Each number is 128 + 32 x the weight over its row's rms, rounded and kept within 0 to 255. Layers, rows and columns count from 0. Numbers have three digits each. The size before them is the row's rms in percent of the matrix's.

# q: layer 6 attention query, 384x384, rms 0.0373, rows 0-15,128-143,256-271, columns 96-191
# k: layer 6 attention key, 128x384, rms 0.0322, rows 0-15, columns 96-191
q0 079:179156162111110149093089101182098095116164167128150155120160085176159141131157117166202093140163122133109157198115099204097128110129107120143163204138153127143144142095130173101080139070166095194196148115144095104120119096093162153166121106162138141142114127134097109123128148124102071145
q128 053:127085145116101162098093110154116146120161150115112147111182095172088073120122116240104186125137159095076084149126178175072121108109114125073128163175110158126073114062142162174089136129136170125175092137173126060124155119111156079204090078123147096129108070181109133120159126127099144095
q256 053:135132155099091151103183154106068108159116081119108225058136134116102077097082130178174161144165111181133091166131099171125118102150148123103168196181173114158116092159116117139150134148135152180132126153139130140112138166120124091156129112089145121133132078174065142184161084117139084129
k0 064:152104153093105144126092158160070141144144138087108146169121152131137074132129144153138133159131172103135124129075091156103149164138164142151183156130120107142116138173153124115061136188161139132089113065110113119125105085117092108143114125154137144083134056143090179130153191104075054190
q1 075:111124161096109133082122166180090120146145143107136115120172192146142075142164184101149177084118106043121100128071121118090112135123145107126137157113123136102149084110144082110190176162180141189148130094164125130114149153129121136128083127124138056164158131126141133167171113172073111155
q129 078:125154129108135188094101141165142120154122109086186098092127122110111128137126113099178099090191124116146134114140062138127136164156144116071179129174123159146129120116123104131139113135180183181091151143135094092104098115171112117095084096099141091085152142115131130144096150130073094181
q257 069:126167108125088139085120135157205156149150144159202108078124130101112096155093127130196189071152093132122127135112079166099121093183073174150147145118122076144180074119121153174124125073127139154115165088064075127153151138098131132154065112176079125102123115146127146171149129126115133189
k1 084:044132166157137125101165075083082121084126129164087146125131071087166108112081166154137162182125100208126125105069114108112114116173084143152164130058103083122107113093120091151117119139140156148172088114168111180129180095114140144103148157116150114167154075167139070143154140099127097132
q2 082:145139099092132122163165118132110158100081112118079124157117121119162117086127145113107093176159213149148108131133125069150078149111157054109098143121116098057081152161103094142117184158098097087130096112132116103121124128173123052151130150063142162105144118126138109123116176100124115027
q130 090:179105104093160148110088102117139115169133134135141171156146183163111175179152134129083114122126130068096091142096170112099121123059202115110116085111122096132106165146141106126135165148101126037144088089149097060061103072117122163102120132155113145162120167136108127100085210144103139086
q258 065:187085117069142128150116163144154109060143158134137098144119097100144137098150170124121128165096182113145130123136096086151111146126125071109072078187142132115148197124124102168110138174156157106136084094095136053101086098127069062129125156122136155184129156108195131150141160131120148110
k2 071:099129088148104121149150161118134092127080161144129145131098134150130107148086119053165145101139133154128136121159175113153114143110092111128110108165114160124153157027099121149130118114072113112133153141057074122094121154142140084148153130099087102126077183161174125142105124128159182096
q3 088:122118091119160070104097094081156096174117105073127099118135138147141121182133133091180168099149034132069186092109099095079077100188090084068145138107164156057149138096141132049075133117123131143145161174160094105209150127105105201159072127095169139062104106114167163148145121138163164201
q131 083:105162126102149118210096144148161104138128130110126127154154114107117185162176140152147148079143075149126200098106118034081095183140117135109144112086127180159165095130124136122156143112143129115058173142144097119141112174146132176137096133173118116104136115134110167094116148212153144153
q259 064:143114109071122081134141116101135205112086109106106101168118138095129118201194156084102136148100151067120203084091167095167113148080108126191114069084130165152106177124099142147049114118071159093175118055158103102181021120064094136112037113137118142185080123167158099128091154137180128121
k3 099:208101121151101166118112124156081106100164123138143081102108144113159075082161124084155097149114168135196154130100172090083074149073148123124139116121130112084196097089119153145164107159112096145070159152042106089169109132178144115103187092196166093134197128110154046100177106116092104066
q4 082:203118165106129122119154131133132092149169080127144135150167156132129125145158156126140167143176158086100129135102192145101137148154127133078191109168165130112183132158136161079195118098150150162132075130101130107103091158087137108170102107123106140113112109081180130110058102084121083096
q132 069:133113176146107130148130124091093140129114144108181178173161164100087134140096178195082164088096144071150108159133160149152148126074041098151105194142077136091156174149111108171120096109163137101165106145100115123066116065089088106092079106134145154137111132139151144148109127127041129104
q260 070:137147129113115117063155165114183114130126138075128155148172121140095073141075105145204157073185141121136112129119187175122141146148148151086193168151198124088151072164146137090139130090187120111142134176118112139165126181129184127159129086113087067102095078122145190105104070098118086117
k4 080:084111140179093088119082165158106172168185099121143149121112115120156160107105085185118125084134164100089157162095155164109131066081093184139176160110079128168121118157140122159122171103125180128091105099163143131159150091065156105148127107136141159095118117151076169100159146139094084129
q5 081:157145108166126107218169087161112113087094114138100188192164093155177160113125160086051091152129173113108093127127127140129118121146131045233099134105109133106159137169095140160116161130187025143132098136198139176164143115115162166158203155125107173090097111099149161122109164103135142083
q133 073:116119122139161106131104123116113177138111180105114129131102108168123190128160138117142119174151115086091107101117137127057115108128143133189106096080112120125131121100187132133106133149169123131121150117170107085128119079116105153138097081128153076189162110151092117060106146137133139073
q261 076:149085138126121125195112054124132116142124173121111123124157120122137061160127132116136168137140121188160090153100116149119131098103107133158093115109140136077170140115125172150172138157196144081097100175178144120118070097132128132112131122088152158143075147133215159062120131120124131125
k5 105:148122082067136100189149153119040113104097158161147161113123119131053102127140118140146150130137162110128160177109136079137059164162104142075133129141098140118152137075101081175160142161124144106146132102068091065061130127115126126142177116152131179119127153125201133117146117153125141069
q6 057:098105084104147187090124159127082092102097126104122166126140127161119134133061190120203077117172180145121159128093110117063133176085125185133110126127171136171090188164071085123118103139132151168124098163130139194132091140119155060173060120126137188102152084128204134097083103123155065091
q134 052:136171082116097089179153133164100133140106149111155148152181067181104097127119154104105114168094126113145093132080098132106117103113125160155164104127074094096092122118103150110146101085110160123098088163114071116116067114147138121060090120147132141126125123130177107063173135161132142059
q262 080:187131104099052126083181140056083089098145114154150133168138077129119122141116152116126099152135152099114107147161112170197180155037113123144133115125150095153111130182119085117134157152170154129193117139105155138117096105166175119130086128092093219123109170156143123120094128067071119094
k6 079:151125163105157175153067120141144137150144077142141146069147117130149093096105095168149146137108108173167161182067127149082095121111159150104136093133149116116190144122155131136112184118141130171133142075123154171182214144156135153166143125095146115131121053130157204123187155143124119159
q7 079:140176189114116107155157108163182121115066165082131146084112122112151090191083149197155146055146048114185120119155154156115101153115163066063113129145097084103128131140087149087138146120130122108220112142155143103170132115140147130154155115042138176112131134109134123110159128110135166119
q135 084:152140174133111131127166140130076123172085122096141069122125177102123095064134184083174113067118116140158155093116103147125082144143149102151085187106135120150159143168148114140106141145174087146160128102112154143119123136137149096130188140101129145099194133184143200166152093100126136121
q263 101:112164192114133126114075144147142201162102143091070158154209151102111102093144177143145123140086169130113084051111163081150129185127131048069117191115113102194115065111121098130089100095131112134139146112173141112151133159140182098163088131158133155137138122145101151112127142120149107127
k7 092:158118099161118148119096071090076033076162123187144075072127208127112184057164083142128067123114164084132140153134098111124113094157180148147147075162118195129130124095149180139165080143130167136102120148040147122066122142061091131108137140125167076144192128128167074144122120109172140105
q8 070:150109145143132140100099188170081080133125140073124175082148176158142078075121099183159172110175158143178113195145083158112131110066162146146168148153104154143082116101154124113164109142105189102138138158123113053152141169154129119134214115113127127169089078133127131071128059103126136128
q136 066:146083134139148121121087171107114078149171112195162153136138146139104169113139163141094110115157130105085161187135069192135188103120125149118116149089138195158177126128210096217150148151179150127136102065137157127190158102137141137141120120097134096194062123128127171127147134071110090110
q264 087:154142126127038128111207161165053105147063131119149140138123167128125127100135188139137169112159118173088115166145118196141161128156156124115103170126121129100117168161120071116129087106117164169178142167131139137158146139170081061163124121071150146120138090150121163147090122061098122146
k8 094:071110139104095083054121183130171136119117102111142154144147135137084141128126156116110178133127122109105106100126130162121155100137094157118082141186122153104154156093190146106149126124099075103180175168125131116126139094167189103092070083127079091168082151149127108130056073140083138103
q9 082:152089083164177086130166136131138129107140125137071148110137097187127114124121130160081094164103150170143087152123129108102123133139146115102120134190140123103152166099108189121176157195125139138120076128103104117163181046147150179104130135136099156113109092097136084114102142173136151098
q137 084:120148088164117096117106141127115146091151084143147148120099182142111160179179112119122138207192132087122138152147085098133085106181118121131119144116107085143107164092079156138176092176107138117135111140124127126095141119114124131146191153093131116145098169154091120110120078135119115108
q265 093:189131114162119180107118130115191117166171087125141182116117106171143121106170112121107126179171164105113151163200120107106109119105095109165129103127082147078152049075108104086116121121135104089079117110100123119105164073161053140138123111123137132136135152128124113146124093175158162155
k9 091:156142053119133121131097116139171123122119133176187128101132182167134181064137118139116149183142103118180166128169083177159138099097119132191141165094114131155029134180192141120122104107106130182062108138173122109085138114109139084129053110130122163161118133190095132120143109101140130117
q10 101:105149142097081103099172134130124169094138133080209046181167133120109049140140166175112078156049178132118125110102105117069129145124144073141107110110168065118114172107099252119193139130133152152109144077151143085148098117160100142190126129127130116138158111147096129155165182141091103102
q138 080:119115097097066153136136094079152183148120138072115123159159141138156119108096132153102142110091160125175145118142117116095124056114142117148100140110130102072155150143116163080120121113139132123147105069143128137131158071134178140077028105157127109160041072149107109123180134115123132139
q266 084:102113076137100160139113169141107154114114061060156106116132177070085110057169119107150123168177114085125126135140115150087098132088112084111070143133134084024115154101099170103120134127160179121176141132141156137139073196137079088197117125097121110146194111124131104150133164143105155086
k10 097:183138154153113062171074188131108142125154138164114115101112158097099126123156132161141134169127099116094115076156163148159168142113110098108123124124124098102144129201152098178133099121129143103153112165131057105157089131133163178121109103136090123174122138132114033138099050168132166094
q11 065:153085142112138103133109115157176106115231129158099149123186195110127128113153132124135118197060127154119139191130112133118127111132121076129121159149141144185122150176145132128071165137135143139144073108147132095137128149143105193104126144152104115179123107144084117124128178130072108135
q139 057:115146098110162157139096095195096118115202121152102154192161095096063160129135083121064102105110131148122099164128151148114162106095177091150118121115136146129081186141157150111124181166162103126131102163167187090142117108133132243081161104101125099155141132149158142120100162172113162198
q267 073:093117110138126090127118085121168091163187098143149086099130110148100183149103136109103132119095154159094163140116148130147084093106049144121074128085092108130132119158102080109119176047129220095157054093114128087099070083074071125064097104170144111153127125157101091152144095107127145183
k11 093:067212173086098118137108152128112151128152093091153122153099061102086119066167107141158100172121156165105158175076139140117102148114120140124158141116083097122167149131177154108176167126141175166140129139122159122111094092120173136176143100156085118123158102159159135113159116114120148130
q12 075:107156119083133114136197075132096163109126137151173158068169068071115109159087121140095129158154151125129091053112095113035121132131192086117198150136159160131130137124120135167074101166083120131132157122154110080161110102155091119142063055176122150116167139181153094153162126145111092148
q140 067:135160126128135155145171112143095135110108121104093119127153062110121160156167100159089149139132109113088134076093129093151133136040144138114156086134104094151197121144189123139141114059136081117141136114178061153114102142064076200167102097087148123087167076132172141142132134135188133198
q268 080:162154195109158120139103145161129108149123133130177137098113132133149174177056122114121146123139157148165141162112174116171090128130202112092156151135140139163164109096127159152165096099093136174108158084131166049100088164128088041127151111136101085139164124175136134154085107122120139091
k12 092:103143128148239123103094134111119157118127143098114125121061120131164129126153094126120123100124120094165086084130174136104126095108135097099112155138157105140099181181177152093086121054073103095091133147105106186123041164124101091081113124150141141072123189079075153129108122166160120114
q13 088:103137102137104144119155159105199076124164140091162161177138117151142110122097156153121133137153142162147129159151112080117100133169151136082129104131150071141166155156152092199102160168131126134132123164153183108158132150164119140068153118132123114134104158119152189126191101050081158163
q141 097:124148157110141108106117081132187152090150131126108165126066108082136131128152142128111094122123163130134097143137143068144145092107111059162163150113137102110114171120156119142129107170085129103152045142141169120117160091120135198121170196145089121172100138147091097103090107159107076131
q269 099:149178100124116166111100112073197062116126080123194126120189123137134145124170135132122155125168088147075108061171074121163073111125099166086145105068112161122136091150106119109114142176182156046131086154143167090074096069122145101075123153105114101106140112085183075129124056092124164132
k13 091:131135142149146152114141155127136109112181115138097090171110086113118134098132058135212076176122190100124090080103124157092078065145104128204131138080144140045051123128158164120133127128144108120154103115104211145195095127146142113160123140145130143144136168138125151151131140166151102125
q14 095:147117100134095163173139114130147140117135092157117111168089090098113138111120182093175079110135118085138121099123107159110120157133114153076116098157086135135069097098085075210183093082143133112102083136056185142138146087130109143182130159149136149110149174169146145155126054151078131108
q142 098:133180076139119174171072103082165169161050124146086131140171160159103115099165142143040147123118120159119179166137181122156107094120147131105119125167083044094129188159080113154070098083163114175090153085061162138098138091134193137031137153140127101107132140156132133098172132078093089097
q270 091:181152095136111092139136114152076132160131138127154157156087072071060085130129140130083037124096098158160104184104100130122123096147147092161176128149134116148153110073094164142088113135168137130106174165123071155098126185072204153119145103131102099190103139158153115102126153166070144125
k14 098:126154115149132123122132121089144110129135108122095076137227126083112110106111116171127121094091117179091128132142101149143164126138186108149092130124181085141181175141125102119056091175163139086110133086156135182093107157149138148108115076172101175156152084082070116091133125102074178193
q15 087:118107121071163142193181111126108178130143125133119127109144076107136123176168086112115168164176124100169142107140108139063135129102133146157145151135163060142198174099189155115123115175152119129103082163143108149179079090095117073174149102111093134118124125129212147128175068146097079152
q143 089:099057123147112065091114132187108098104080134073170144147105147071161120095100112117118145151139136061129147126142174117145119081166125091179127135120121130137113157170173116131116175106157120148117159170137151126124153116134155151177140080116097153130109156113102068134169146164123140134
q271 097:153149133127158153143125132117095135118080145100161153106094141138114109143061090110134118141107146118132178190117126161160138167129142145142082154140107108132145137150167148150118099068113096100062135125174107160150118126172078058151114178100131089163144145123118146121151121105140148127
k15 088:101148131184172084093129178138188199110122166167122106144101129155167161149130148108146152176095123113142115103138182092111127109140108122123106149108158140206097108151165124171136142070105122107158146167142159160108109176095160105103156108090140117154102156137118096090123149152137167143